python train.py --n_layer=10 --d_model=192 --n_head=6 --n_kv_head=2 --head_dim=32 --d_mlp=768 --vocab_size=8192 --activation="silu" --norm="rmsnorm" --norm_place="pre" --norm_eps=1e-05 --positions="rope" --rope_base=360000.0 --rope_fraction=0.25 --qk_norm=false --attn_scale=0.177 --bias="none" --tie_embeddings=false --parallel_block=false --extras=["paired heads", "exclusive self-attention", "value residuals", "hashed n-gram embeddings", "an embedding shortcut"] --init="trunc" --init_std_qkv=0.0313 --init_std_o=0.00701 --init_std_up=0.0313 --init_std_down=0.0035 --init_out_by_depth=true --optimizer="adamw" --lr=0.00132 --beta1=0.9 --beta2=0.99 --weight_decay=0.1 --lr_head=0.00409 --grad_clip=0.5 --warmup_steps=395 --schedule="wsd" --decay_fraction=0.818 --decay_shape="linear" --final_lr_fraction=0.0 --batch_tokens=8192 --seq_len=512 --doc_mask=true --z_loss=0.0001 --train_tokens=113000000 --steps=13794 --dataset="wikipedia_en"
Each number is 500 + 25 x the weight over its row's rms, rounded and kept within 0 to 999. Layers, rows and columns count from 0. Numbers have three digits each. The size before them is the row's rms in percent of the matrix's.

# layer 7 MLP down, 192x768, rms 0.101, rows 0-108, columns 384-511
100:496539452509541501494490510446488486509479551502527493474495495506550510498437509525503482535471483549489472558491481481495515511434476519485540512508509538480496470521519491547511516505498491508527461529489458549504517458524530523518486491488488481516510509519491535521504460506507515441499461486493517515502500502499495508481525487458498505487479496486491461495465552480485506507532
088:480466464518484467537480529500489482489507519492484504534538487482502504565490493462526469500493537496470494552488495521508489494490536507505429461538525525483515487478484518467521474483532495528470439505530501559493492526489495530474506544534455528517481500490502499515463489542517455520522487516474488435476497483489469482473543504479488530482489474497431468524486526531503504529476
094:512529521498493536522522513507518484530506517499531507493549505496469506533511516523557490486493479499535524497511505509479492549488507535517485507513480455475491475527505516504524502456520507557551558494470499468469532501499495460481479504543495483455476483439504533502485540511517451504495515504481491522501489496475579502517529466442474520533508450510509540473436469545520518466494
089:537478492503533505490484508525504530518510541525463531420503489522522499466477490534497503522512474491462487462504513491574491528500508485453494452488499504506496531510547508501465488535513481510484547548526522520473524511509551485514484478505519516480462525509469516529505493484468532518546492446551496472489528533546538509528467482517524504494499500542496442521550495512459497519489
097:501516506509480511498528486517446534518499535505486479467490513539538519477509479506488500514498476515450456526526523503490529510499506496484535508493472509510505464502556489504529489494511483486492504497478467505484455495487512525563514520490501485472489484485519511494496541512536483511514502506468473514466531500488498547507508485474501531530537493512549514521545515499509509477478
096:594487521517474481543531516481495507523489513459451490533509500524445513508486526500517557482543543517478493458531511513534510504503536504533475551470501498476459492496498500554522483538480440517488485550510538514498495506511513508506513485531518523490487439527526523460518546505456534543520490511501522492510541551484468498485483472510510536493488494530556544492476485508496517481513
101:474511510497525530474499483518496518522490535500478527500485472484547504473469513521488466499489471541522500500488506476519478540474462479527496506517468508470495494515504469534552502509539558532560479491479479489521480427483529522490512499517505509497473536519528448537497478502502501494506481483486507517464529523540528518515471511453465437518510517460487519516500521496504514479500
098:463489537475496489478550531517506503504502449509488477518503505489515517495512528473500578466535508490499526489496501492496490483496483495494485527508504507504493560482516587501507534530526446515528495484483488518535529477477514548508487493468530506517532442487475501490494487499509504496488502559481521505499515507490435463504505493548445496442485506505501557505493520509500467509487
098:468482515503556447512508505520541489472479515486519485543500529506468524533528543457440516499508523491516504517512490515492506445525491465513445511482537520491520535564528551464500527480518510470489494538483518443532510490513488506538452496479479474540548498524496571496509538482525498512513501519499533515504501527503504515501475547524512467510489453501518518495502503510503528508486
096:543494527483472479458488531508475483448529517488484524485446489498517484467492464453499503523524547474521472491490516514514469480501491527543466473490515479535485532483511519464482506486514496469501524455527493499555483477503528550467541492472496515555544541551471554468513466457493506494533471556495519514505478515527477474512525511541482536503518504505473484487510488507511490520531
095:540497514533498548509497505528522463504505494487514513477485552523454488490530534500476449507518518506526517491528483518485502545529533496487503456510457513468507469506495502475477476552503487503495507494508487507497457535477543454524515491480479512459499519457508464488483549544542511517511527473524491496484514529511544544522507499517478465529526464487537511501505516528507510490487
095:494463501497463510474522507468499480479465482505529490467519525483532492475515486508509501509426449507523496465466518522448482498474498498512526505504478528477473517480487504500506486535490491491511438458500497542523472512482470524515512498539478521505536529559481558536510471502500479459502500537483526496487459449505504514484494480507481492477503534450481491510497535481449432492499
105:481482491490471474473490526479547478488462493475506499544451492479499524522538493477487475465481524470515480470501499479483521477458514505541453502521502495540539561538520503482536536439579517480503439506500491491543519472512462552489487516501495475508526472487493511496475483492507508503443480538499501534478505491499468454489540492508498480458541515526461505530480531513504492528483
096:504531535501523492518501509548468496451512487471508500498532529541492465485485535549527496558500485499481515447460549525525480509480494515470530506505516530457521521468494498533491518530489536498496495482522483474503520522512523505535496527494530519452494500511468507469509515546528529519528481492514528471511464480482532509506509479544492493501526528525468462520508466462483468531449
097:500469486516475522479483513516533479494526469464474470511498519499485436511469503455482505534458515500500493481463510506510552472508487496505499496511513511492502497463500507519498525549443482494490480478530516509548492481480460516470473445510510475462506524511481506468482522508459486477488518498533504484506524512530460477479511523522500472506513510496503490498509494476527502517476
094:571480480496488514555516491515501487499484499491509491515516532514507553537493541501525446475462489528477511483472475497509471538499538532481503542456523487455484496517488516529451495488481494469492501530486521528465511530490528509501529535491498490511504516452479540499525524478481478467524452452478489475492486473502478470522472501502493491461498516513477539468474503526498453530488
157:489492498638470530477532489542487508494507485478509500489494515487499501519518519496498531467514502477539499444492485519503493532526517513496497481483484482568492483509477530501520531468506515487565492491507511464498508513503467496518523522506485523506483572526538501522478499526505501504479508508502458511483500476486483507487479564507577474540508499622520503492503501542500502500577
098:514472483523457509512449494510547497512495509511496531503505531497487476515505539548484473520489480485475510483538502512507483489529475463487488479496485500496495538519506520477524517474565495547482490490473533550426504537520523477516518494501520500510490536462532500506507516456545495489483534426482489520491508488526521524485513497454499506494501475466507529500469519561500501536518
094:548463472501516488537481501456511464537460511484495479484489476486494514520523473506499502520492476484533514512556484469489531521475482490480483491495488457481511471443509491531471539554470492507516473502460463450497533468529508481481487494529510515510465496501521467470494524471498482504515491512461460541488526506476472436507487500502511443482505503493529481462490483516543486493476
151:524527497510507476502482505521513486461519492509480481490524485515514460498476517487535511466503508523390449522521522521494484531498505551514512537472540482478450515507498488525507476511501477515444493521513508466488448533469508460501519500524371484526470520488482526490499529478467464460494517510500490478485522496457539505474491494499512542508427485486513493498524483522514492484503
092:513508469515516509498466487518499546567515521503514476533480488507514511479498515484512476479533458505481503506492513518518489528517500487473541508529518508519500513510494496524498486453538504509472493504511516452488529496508519488472517456487484469462481521506512480441527535465501545503495521493523465534492524503504468523527484487474571472483493477482479485466500501494514520486534
092:491454505502482513469477491483490519499514445475511492499495492492505526519515479465533427421500506502524506545478496549468501459480509499509488536531479461535519480473494501521489515477513522517544477502514508479561526575505502516520561520519468467541508496553444551571521502464481514498475532540460528518510474537520475533528487509485501493504519524470469460500480499494501459517493
097:487499473509500485506539491503506507467492525492500511491511490522487535491515569484469579480488468512513518492505439494518460468497492500457487500507490504460487493506490540474499520517534486496511487440466486509458503510522524513494508504520501527521535511486506551525504475541501507465511486481502519510504499465492448523545509507455526490480458484573490576497485498523497480512506
103:489525533500531472504536507481530487466476508478485520477498489521481573505512520487490461500511484496470509539511503527503479486509503480486471512483529513509509524493487535514499532535513497492471492471483541547495453518500522508498523516527547543511527467521453528499451534506489545527487491490481496515486528510488485540507491497513490525499523503495446530516524533506498491532484
089:483504503481492507472506491493479475481486510499518507494471474536490501575490486517518500477493496568497526497524489498512530523504477505512482507496531513499493495464524508498523520501509517517500511539488500475501505505492483486507489478445484512403516553499530567478545512485496499551459516477553486475544465482501460473501516513465501540509493501479486540475501512483540485491441
104:459544507488456510487514532477484478502508481542500496483507503517493524530516509528519491534511505507490541500474514487505476534516485500502520448480500500512511489515464497492462476502506506498551469500530508515517486479505501458510520483468527519493455488489496444507516492487503470514521518503464507473481489519485499502497506490508497528471532497492452489499488501516480513493505
104:454516492512483486516473542513481482485461499488532533488453519474496522496489520458463495564478566486501488446492502511488482511509494462515461468472502524472503480477469473516489517446520490482504487471498476500526473506496478513471502520498505480525539482488467515462496505475504461470460490483531525511491516440505472503484474549510531541503505487501516457508485506507498514492503
104:496493467519512468497465503440516528510501505484483519540506513469531520510480512522495430514507519512513474473502494488459501508475459489475541472505501539468507633513475474507495521394505502497460534500450491510495492517485499476504490516520469522488496464467519517490502473469488489515509495497497493479490504525489490496512575485462528472485507460449515497530496525539453511466501
100:502485516518462533517489509527522504559464529518521509521516507471466515512490481522494478486468489483471480485505498501501523511493496457444505493526488528534494468552501506480491496475489523486534516481529500477484509485484485476479479499509501501475544490497535420541488491530507463498521490471489488518515516534479554539476545480507532486515480455521539491481463524521492500507536
108:514485511525550507539482483517511495536487529450504464492526537509464537475576489547478505550488475477528516513485541503462492504524515514470518513552449512501533502508483484519512504491503496492530524543458475497484497523503497493510505541517565500505494497482523427518506501519528526483474464469486443511456513514511524544508512509562488457482490524514505486499507513466504503479516
107:482487483600538485520486459482545506502478545476475492492506480523496489559513494541497481505503450511504498509520522480514527557528490516457522467519520538475492500523499462488499496524518502498511481494471493480476496459507490491480522504489484536451489499477564473522500543515507494475512488475479502477510490497500482565501519482473547450506489479479476491476476456531540488478515
092:486517501476475503520454456441460515506476494505521500479514501516534486495455459469525451480519514515495498470470546501499518499470517511506480503497526489496484527490522482545541481499472513480474540503480492493481490492462498512493504511541488483527460496553474477457502577500445508476464470479525485445513524497490444513510511503499488515549512538467477493481559505494509527467517
092:502540516503499498478487493524492530531542508497484489529496482520537429530488553532459469464488457524494489529521455527486485457508479486524483516472484464513476503480476537486509513554521483507500518524522520517526515511495511517542489479516451505514528503533523529518483510483520519517485500534514515469507502501508529546455485495481496505546502480472497501499517517483501495517492
106:500420492523506501516512484468505520508503529464484519525473500495487525529503502518472553552534525475549481492504436520486478512489527482512504472486482466497508528492498476510478481475558515529465449515491509537534469532545489486469513481475503487500469520492489554532519520496475499501477504531491504512435464485510438483442499521514505460492503499517519510511510467551435475525530
093:489497472535523486527535509462530466497493506453485501498485474524473493483512474475461496534557492481556513481460475489469482510487524535480468426529515508469490491533519512526477478542466469504537473464504525483460481525509521505517491489541494511502503477498495526542476488487485512482517523496488515493482439485487517509494485537498501524502547506529467473512432518527541497526538
099:497474476481538492518460477467475476488490494457484504502504559495514534508491545509492489551504500479527512473500499477494510577482486453478500484517496505488484526504525500498483500495529517487491466525516484548479477499472533469524501481481487468493505467505490536438540524486527473529469518492525441435485506474516455509485553484508490516501504454475499487478452482495489517498487
095:510534531512543518516476489506480547525502495507520507424527508511504501494508504514462492515472489465523524499498535502450455537490509510521509546507466468533527499504519490485514537445487455476530549481493505531494532543506488478546481523551516513506491530475485511505500456483495475498529491526467507509485503541522501512529503529485557463516511471508515473539494512505502538504526
098:501480526495504568499568501474499521525477500517518451514475551447492479510529521538509508493474535539496536524510526486484493504506460536524486505512426491484541485490494505479469519489527460533463509493489510455519543513507540509476512492531464517427481497529505506453467468459461497532513494499491455483460499488476553500508505513496479528503509506515469508480502501525509510470485
108:498507500508512502510499525492544498532537500492478490551546509497446509517520480548489517513513519522525507525529529475502490488495498500471471513548469492511526546528476471498471533521498516489488541504488532500463505504498502509537509490480517550481482498470469461492460507492485484517516532467424497535463526491478504508464555499486493527478506484537530488559461544534518533527516
100:503501478493490476479514537531511502491518495479507525476540478487498479551495473510497458465474448498508527542487442500505485484504492471468501530529514498516510477539496528502495513523505490517489504476490486458500522501499514529523512478516473517506514505508519515513527479479475496493534526497491535521510526515513433541467504494511518566494479511460511486491467467513504471565473
094:525543476506500469521497509495499499492500526518495518506486492491492482470484520481482501504468496546535487486483499532479512519472532529569496530535522439450468505483533530504499496503537484498551478525505498504483482490521502497524487520542468512473494482442475569498478509503437511483482552520500542470541481463540492512498525507459469521554534510500511526499490532483516481510478
095:497460505470532501504504518585519508504472509483521479501476522529474533505463494488501518459475477490468514481457512453513506505496487502505466475534509475517497482480503492498470496510532507494493494523494485517507547491502526497501502522503527506472490500540484474500522506523511511491483505495504502494507505503493476481506496514517500521509517525514505515488528476496515498469499
092:508477503509523519526539482513530548478488445477503511518473506487532506504525532491435516514544508481511519552492461505463511468491524516483479506500491526514522492549477526493503532462496487520474475460492464479527494478525515492479510546576498488529490456522517488495573482469576519505475475514477480516507554536472463485506461500535531463519494492485437518516469476509512447510497
089:521480465489478460471493465476492491490485470466529499524468509487464478526492488484481519522525507527497472487489471452479495548506463496464465511519512537545512458502490487517527521493466469514532481501480479466482505465505465533468515479471507515528449521473478445489508510506503495513455501484486472541513527493494474470461531495509471539467494477508499486544469486493500520480462
100:484425507505488499523521494528501471507530589518517500498517500492486508504490489525513556494518489533547475524521469508501501485497489483513501511525518508458504484493513524523523513472518482539571535506484477515510515507517490484498500471511520491495498522483524523544490473507463524463507539443492519524498511497533527524470466485473499480472475446504499530492445522486515512506522
103:493505456490537459515449500529512522546522522511509497562509452468521471514475485525516525540501497509475486515521540511537509501528494510489520526527492507481484524524494492512501516476532486470501505532490489500471530497532519496542520452545501524490501517524513504530499503495503523500530530475524537479510505485491547505499522476462500471506510486510494496509443522524538548528510
103:491484480481519523498492485512499564480487489530477562495498504494479467471509507514490507526475466497449517561489470516512489491481506472455498501504483551483489462487506513477510502494475505512489517515513527496463499534491453499500504507464525494503551481475556490534491450513506511499482492473511543469521490483496484473509499486546498575516490509507489453524465486471498510508515
102:454500457485496490470468493495495478477474487514458537514468489507515505519490482484499435560478479478553493505483487522476501453509484456498486529493545520495483475496530500497475480564492490504460476491500500501494497528519481525518498500483452485509530524497503584489525522442477472439480496533506542466522472472497462483506466520502497514510523457477524482502505502493553507529508
099:491483481485541496506482437500514513491490492519495528545513522505514529546478517502485480511562512477484489517492509543535520449520533477521510553524506482530497468498493500514502494471546513545448515538556520507496485499475491485456526490517482476488516515478518546489510521490498529492458526475545462509499478546495529541495500463528515524493498497468485497473522452459561516496535
110:507478513522498514536476506521502514525456518394503500520502530483472497490491516528502520492491506511533484472477524513523494561536507491501480499543469490513509498515489483479525498499498520506500528506489504526518528519442509497527493508576510458500524515459507512510476530477492506481485490510454472523450507505490504507494491517455519498501515507490492482531504497483523501472509
097:535495481476527500532477448514497499483505475491511524519476502512507497481504533475504444467524528469505495516511541505509492541456518512512496515489492480478492462500502501479483467481478523557467459487518481507471482502486518516486482522468431499486517520458473522530480480476488524531492435490537449467522465480484531471500513464538513494484513516457512513526471526523570505523471
112:500477511492470470508510532489484515467502504486503486521487532493505488520491515466508534468466542499487498443508509473484516519522465463492413474506505498522536479542494485490490502457525481507520464482484481489511479459488511544474503496506467502527478557486474478523476479505498474512484543493500479519510497517506508505509493551506501476469534490484483497529504529506497511534501
102:473517515483567516512495525551528487549480541484514490543463507523477555467559471493548508555534481497544513511481506535509500529513493517487487503483467526478488496511507456487498476509479526542533519495479474523506514528516558481503487503508527500464490528491492491507481558520517513505489514469520488504486489505537557505510501471502501514497509487543509482507487487495498466490493
091:518499505482523500542526492533494506493481537482502522527489507496472527537490496479467503520532468467495510506481512477509519491469473464510467470472490505434519472472532495499497473459496504481513471494527512509476519488467534524521512494460476510454520510507501543473535500504535477529528500525523515498522535487476527468489482512496495488509476447487433500489452526515496468490478
103:476526515509507456531533513448505412481522467509494492513495473527516505528536500481517514514465530483508521526517500494492489484549519507503508492526515462521523466530567526516504481552498466495484492464503521513471494508507504513523513470505507501558510517481502496528544519498538489504528489492510481529504471496507469487487547507488473480474514489503572541501482505494506562512500
102:471550510512542516539519511493454479503509489515499462476492517511524539482495482498528489530519500513516485519511522497476514484522523523458504505487535484551484461494500520533523494575516523505467490530502477508499494496517512526507506543492537498503506502532526486494565533506546479507475503499507444441490522492451515479511472499515493502488491539486526500462501501472525497489499
100:512501511474519477481469499430527514522541492507527477489526515515500540530511494508454527511514464553493475508527466516528525531498530509496509523486540514515529504495497564484530565426460537488477530489473523484476504490516472483501496472579501503523506501520493496489508550514479523488524518497489503508502499479490501487504476488480516459539469469491475522526531532507492535513492
095:479502512509491519511510516461478477528494547484504509466497497538494457475521498504519495511498498488427525554488530479532491524482494549471531524506475531529494512491532508449465484499506503467476489511486497468467548503471517470507534511514500472471524522493529457494506455522479489521493496455518519535537529528494519522543546456489508488509487473489468500533532503484487507515496
099:459495499522536455486555497519513466475532462476509490505539513459535486516487491477472529533433510466499528532540514505482504504479493517490532510534535506521512497494526533496477523512470504467512485464486516506536501520499519517515526492504524534516478478480525494491492513499513487499515513495537511530515494482478533539526508539496503512509528483505488512524484498523461515531488
097:511466484514449466511517543495531484518498512538501504533516470481512498532482496501500484550487488505516521527459468487483489470499525542552447550505520461523512475484493520467534478489522480527477508497511477545486528505496474502477475543493545483507533494544516491505493554479525518451480470478494539499466487483481477470510482526460494465489512488515493525502485464489507509545511
096:554526506508560504488551501524494517515465473513512501483483516521480479532537504481480490497470498536498519524501513503541532533515541523489502525487514517518514490512512488519495502474513465537490538526478493510495502512485516483514529511493528540470493465495503476527526508532505472503505512485537517500529525530522468517554455534542505554503528504514527472492493479498513505497483
088:506513505500521490470469519479485554504497488504520542516512523439508470442493512518487490498419473478506462511494504523453490490479533498526524504523489491493514479508474433479485508528496488461493496505509504535490456528526480456495480526492491455513500486490506473514467509458514467484483540505496521493503490505489495481472478519498519535493521471484499517515501526540519485482539
095:506536485494519492487488463513508518439480507488477519532444493485472516469485494508526516511490506497491489492480483481505530548525512497457473450516504497499488520424482495517464493510500509462494509484481484515491483473463484492434488500479518516517509477479476512506475470534500481525513495461496495489514556488473519497496548520494499484475497510503461522465466469464525520519503
096:493461467507506503544485501501511500495454490509539471503506470489493518465487502499468509539528510475470473494486501468500516493477505504481497475517484530499512508507506484511465483451526485512522548497516476490459485480496525547498499489523496502546485485527539431532512506505457535485518466488511482491530547494476464502567516490526503462485558540510463501531544533478526514511470
112:463515520517503504473496489510472478500547446500513513515525523487439494485503471524517528486508537487481523449506503540453504543517494490477495474479508546524491490480492475473498516503462527479528500500508541500499483551474471475553518481506475510496538508465526526525492507541468494515522521480516500513499465497518514534517498535488512484506500497516503460533479532486487533481532
094:489538521508526483574520490502509473452514525527494475532513459495534485504499473503529503527477464494491520444473495506482510515487503503535496520527533499508537505517464453537465550498485507472447488492506512527484499555503522511520479494530497501516504478519489573527532485536454513500450488483535493523505529523479496514511535529526503518528492529480532523507516503508517510535531
090:509489547512520517496519513571507508470539498520514487493535493542501482535499531517485535495481483507509522529521493505509500505510522500489492545443515489470505494503495545499525533505512498478545501495487536549498550537514503469514510492529483481525475506519472510523504480519476514545486484499521564491530484500522516510514501487477504576494442478524470522448514531522473491472525
111:512502481478455497540487498530501561512533506519514509473524523509527466467516516504550505512501526502525502467484517484490524497515518498488513485526492474489492497501529488530480470537485470491528506510485533556477508490500523502539485513481565512489496508429504499486466507537512493514540503486500507471517515495501470533474534455505479536471538497542480549490488501496530508513506
100:518559458512499471513474525501516464493497535513519504489545512550527491493490493543466490529526477533488463467533520512490549505509469503509451500464528475503522492575535470492520496507500507550505466496481463514475474494487519559563507486528499524482514505445498487526519508527501487464521507501495489511508483500472499491506531511465473477521539443519513478530492494521488534506514
105:499495515484490515486526504517513488515475511523487528478489564515466483487532491486555494486462511524497510506450466505498487480467460495458531483534483508488486515504501534496490474454495493511512490470505491512517488512509504486491458478506517478485517476467479491483466480505470491457518486497510494476499484492497494507482544473535500540491444515503492499453452489455453479475475
090:509536458473531508511469512473502482501513556487515487486572511502452537543476501491496482531490497515498449531510453487501493488499486451431488512500513530518523479532461538505512500484468503544501533488492523522502491494517539508490445475558518553492525485483507498520486499516469498490477510483480491499494541448505496477469507498499473505484505486516516469510437527522440450530512
093:557507505490512524549536444483492509531484494468503527511510484543489496468477482497501530466494484529455481510546512490497500529496504517513505474491489478457501496470522521471511506502478493485485487493511475544484491498491509524508462538509490501474536546517500509506479543541512423444521476529486457494485488518526464542495503477487447540573488490550526541531569503485512492541486
095:488496537519524560539507511443506494526518486557548441488520509525507498512505518509532481491493460516469497531489469498508535460528519506483494534498482527499512513468504504528512486471524487525500491537556538464503432525509484489516516494512529473496473462523469501476485518530490495477510528506522514470540459493508530505471533509527506450521465511514491502482499467501507482474523
092:486503475503462487501482507478507496457468469493488476534502507481510508530518466471478529517502521494483478468497481467517501499468480495496510481495512491514492485500484524489500510484492509502518515461464493512525471512479508501510454489526465456520548459547542488515530480533512452479469470520512504507522507460481473464493476533497507442489507493457470499469474512471514536488495
095:517551496507506517515482460460495502526486521510523516486500548480467493479523554497519468462461514518487487514500514517525510557498503491446513502500535557508481533503475490491489485475521487512508495520523523477497493497445518507493530488477436516472539467503478515472459490501480499489512512474544493500514506488498530546510514497483484456508497496494489489509488480515491493522525
100:532478438473479469483491467532537504502513515464515510451507446509484522541511464499456452512553447521503497496550525484552503475474529482472485507516484502472503521478515495532529482502448518551488535482453479501463543493474503545499480491529497511453540494499524495547499495493449506487462461475516495513504503511519540473515493473507484513511498475472482482516467460511530512501474
087:520524491513520504506495496483489482488470469512482480503490500511512476508463500499504506420483474513520481442508511509536509472542512483503530514492490525526522513440484528551523485463523480473517495511538470471536483468513488537493542509523432523538508502531477516491538480495485506496486473505495488481510522507530511477521456499475490530480511504488497525538491518502516484515488
090:494465507478518511512554498484529488470521498481484491505490460494516512506522505483506511473430499489500537495466470459428490491471504512501491501523457474508560509482507507499521470546502465480504467478510520537502462480466511512536466516469524479497510524503464423495478482553492487493480453475457459507518517471450462492478521499485480452511496513521458550486489463494473511523504
097:494479467483471501502471528500492493528471482508505531540482470500525484490474482501494493471509495489453469495497486487490512459508463451525478512544479517504540504512502483481514486539561481471526441543466487474490483492481491560493495487477512499522497520509515438546486462460490500503504516496507477501497508477494482506500528487479466516498533503535539464499479466497477525485489
125:478531501499501509497507506490460499524482486518561508546491511478481512507489476483503494548505488485623515492500534513479523480480477475536470493522454487501499491502508478472529475503513510497470504476542483516504508512511480544529485493481612473489564488508554520503459493472493510523495504525504512473526469487514487523526492509502544468504577508513498449479482471475483479481491
091:553523481488472485504486492512531539508516524466530496492519517536501500483490511510514501539531525481446485518521547515555504509507529511527494491458531494517493520507512452534514486505470497472498485508531458487495529489500500528514525495513444520495489516530515490549487535512496487532550529540544487467487485485472493571515481467523532537521487507488578498505561455500480542491457
089:480484501514462515498547499494512515510507490465490485521461487488456444496463511490493576471536510522525501433515519479524536521475517512513482479522459552526512500480527470482506509487473501526476501509508491508512499493487544487531518493539501518447535519495517483469494493546457487546524504503512518516521501555513474471510493538481507406510498523523499477531513530491487503485523
129:561491484494516508519483469495489482498470538524549508504470501505487485479495472513525459434531511589506455531504539512490535466484520528533461510516508486525548540490505530514570504487508517525492504537502489476515511491485496516500482489514468533529526499538511450505491488504506554519465522494494476498473488494539502456517499471520511515441483490479500501564517536484534510489512
094:475490530524501518478552525516487452518497509503499460503540466486535550520516520495525491543529439490491578529473494485447505501514471518483488466500504499501498505432531530508530520485503523482509508451533516475513449477532516496502497465523486506479484462502465468443484547527474496488541477492506476460515497464462552511486497525535507468531504487485475523502472485506458502463473
096:469467571503493501455525496502512512516490475491496518532521526479483438545541531525485515464492475457489535432514507491516491488490490484479503503530497542514494538487475514494451507549489469482515506502535531501485482531531504468507521511482492498481507441513476525511476502492524481497499501484489525490520471521487532512528510508534500489488510497498482518493482496527471482511546
104:505491515518425527500480505519535517511492502471484518544523457489509483473506474551503473438486499512483501498498500492545479498557501521471512483535495536513496524483455475492504527534511511552499536498460516498449500482509471479478520502535526467486515494506503464485469524502501473480509453481481490507470504482506502539535547465492509548486481522523543504501517464550498489507488
089:523478481475500479493430523467464503482474503460541537523484530498513478493458495491477510476469499474494438494492462494522511511467499426473550470511526499539485483526501481472469481486536518530514489500507475497508480514488505534486485474468488503511478518494474528488491501509497484474475511484504492475496493521516424474494517522496509511482491502523494449556518514462455516546488
092:522529511485480455484481505491482519472501506533469507499462512482503501519493494469471507560485503507512488552485510497501514471487467499497484500510477496537500500466471478518459532475500457531488523459516529472507495474525499497547461451526566510513493503523455471496451469474523475507522535483478493514474556480516503494486514545503551519514502502517523487499495496511452484516514
093:501518528484523542475508499524536533487481493540461524492469495498517438474510490521529504498506476480479529507474518490529489476488486495514500497494489543524466492508461493521483498467500483507517515470495496543512477510531516510487463545479508472521507487498473523517511505448451543499483486533454548475520534487492478525467443459472496470492518506525466509492476516503542463483524
099:529494473479541505520500477489504507468459501444516462531471558497495473491501565496486537539542495498531443520469490503473526477491503508468498510559531512508509472512486531476455522502510491494527484501488475426497479513496489532482503514443487509476483499523490498475533488494486513523481510461528429471483512499474500519442497471503464446508532525526537513485492486477534508521507
099:460528500476476500505492526505566490470484529509506536547456486501499501510499488492533523467503509466496511498511535519513528496537515503526455510482522472489515524491522519472509493545493493508464483506515520490520571512501524486510452502513490494474547519523506548480500526483516521492528530511524541499550529507519502472496479540481504478490529479484489513461492514499477529499484
090:516457512518488465470495538533527534512486506512508515481445496486479521535528504503521533466540488490496503466498545438449456526528489518515466451514484503497516497544490485487519516541509469518509482522495525495523486489511509480539523467502539486486502530493469459514475506502485517501517473535473511471503492480536495489475504518478515482528501480512455525460516523527495486487468
096:517513502492536542516504496501478465470497497482535477571485536522486482503480517486480506495472543498509510459480494507520521530481485494531452495456476486475516540506516500506529485509503497510438512508522501538532526517469478515526512504485473525492490541529510534486496518495486521448527496552505553480549538524473505474508505536512496505501493493505470452535505495508472514505534
106:486518513487546489540504488493519515504517518502530502530525520490511505490524573493449494509484547519477537486501491525501463456484542510485535541485460492485495550506506500485528523559530527497451469520501497531496495534484484483495497565496538468517527497454484525503512557501505469535512486481468481542458512492483504502503514499508544458483491492494483537498492541491496506545534
108:517502503514468493553472456492530510527539527452526500504539548514480483472504543503505540486477563509492495437511507513464457469528502516451507501548500520519542533488515519502541529546467474477495522501489518473464523540490497494503501497505545512556550495486529539490479487547535495500484533495474518503487498495527473546495558505493525509463484481551514489516457509530498526519492
096:493530496498486496465487456540503497512485519470470539509538484547529525535500498496526500513513471519527552514483493497516504499535494496517537498495541501461478513460512523517492529528516522468517506478521498516509531509538493457533514487484515497507495452527490498444501472503485487488500499513498545542525531500486533534507492448509523424533468499463484529472490514521487479495509
095:487479565492451503471549453521507517487498504469520498446527497489532440445533517559471553445513500482507535532473494513529470492497478501510516545480499522508518465495519478522521489492490487573475485481503526508495488510483524532513529488565530466492518484512504510502516455489522556507474503498513495504470476546515510510485458508563485494463547564530456487515564496516439456522519
094:502514528472486511494505520522441474476529481522492510494492494493461488541476460497450474438538549528486460534468468512543529497491492476465473519513525488503492470491470496496484492460487498529491512461504507504498509479474495546482502487458465518445497512535492530509500473502498523489505455527506527514523502523531484467534490477502486482466456503502497468514504501493500492523464
101:546506536504489489456537555491477490492536513511548506441521509518458527535512498493495555456468507513476514524487505495512513511456541510498452494493510494504493498517480526470500519506484501507498513519508488548504498490494496528496502539513525486481527543450483476451500518522515468478513494499527542511489477506511509473542485465501475516495471487535486498502520473495503501513501
093:520505478514488515515502461460501502517508492516517470440500499523529479487469512533566528488492510519496489508494511499489485508499465532455517503507444465532539476500472509553556522516488497432507522498486495464470499450528525503514474484549491516510479482475534488513532457511508556507473524473502453520465524508493458487508503485493479535497496563497514448493502467508420523410488
097:545563540529424505495508511543502519502495528503482462509460488496493514467521495519512548516531544520503503449513513524516512489446496481525526496539506492476459498507484489528499517517451516538522544507499486510486527517523496519501513464493480471484474453498469506500497492509495552498532503472502510455518484510498489496525497472473547555532481502524532517526545517545492505495477
100:454486443488494503486471510504520531528475519523500517512485534532516569505534526540487506519528504501518500487433490514516492512487519481489529510516487458499514555487489528546471492504525499516517532514529475536479514511500512475567482499502542513513502479497498519514506500529508537511521481494462499530499493512513487483519506503519483516534518486517477541447454487511492529489500
092:525493480492480507473507493525468512497511519483551490468514490505478472519513519509520487475458485517504515527488519472497451498473479546495471516520460484541520465468529496508473517511477499452492516545480492485475529478492476488477515483500541492486487549509532469535479502500511468470525509501476455505458507498475522530543512463501463449460472527453514515512461495453540497499500
087:487539509497495489491506538486520523477489469492484569501503505523481536521466526491501502523478488502525520526488446457535501492469457481488506448485468494485495483510510502451481468499517498521474482522518517524512501467444531463499485509464493501463470479500512504493513470458532472476507520492510522497517509492506480501506505458502459543510504491508480519493519489535519492499525
098:489446532457548467516522479463489517460482476509496505475533524502513516501510481507475543511511522452533515554431496501456478497521494512496533471484504501451480482456514545513469484498516467503539495480492504469511499475464519479479513501505480471541511500542475568450537486474536501453454495497536526508497509500515516554505525521489484476496471502528485541437486457503497498506472
095:520496470501486525537480475440523515496511455542482533519525489499503484492464554494500509534488470505466511520507459503513463500515493494517470505498495509495493456455448487486497433496476455520513537481510545504501487487484489480518515483512509532534495509508494483482508458494521487520489494489495493476495511475531484513513490538470519446537485475518535516466477453499522495473510
095:527495508482471537517510505487502501535509517508507473494495530490479502490493479463494524479573521517528477516488500528472537467486502493486472475475487524505494474483510486523492490497459489528526513480538494451523521485504512528485501546484473447508519447514454547468515510511501566480472470477522481483514483529487491488497485511473463503464462493487488497473505522521500452498514
104:515527539486503476459517504502509539496467484524501503509487502541528490449537532491523522492542491513554543456457540525509492518504528517502513513465519486482484519470524492554527473497493518473543541532511511506492503554515480443508508501522515484537466501479473555553481515468487527488525517502543541477492509490537472532507479508494521512523500535515473475509486535487544484475526
093:516492528497492509493530519478529491497463496472506455503474534463437466526492515487455522490506528486483486500476477476475478497490468519482491485540504522490498469537465531488472498462458466490455531502500492503495516496476511531520510517513508494467483502490528463473524465498475479508497529521471492478506542492490541477487526520501485562492482474541471488549489468465505490506509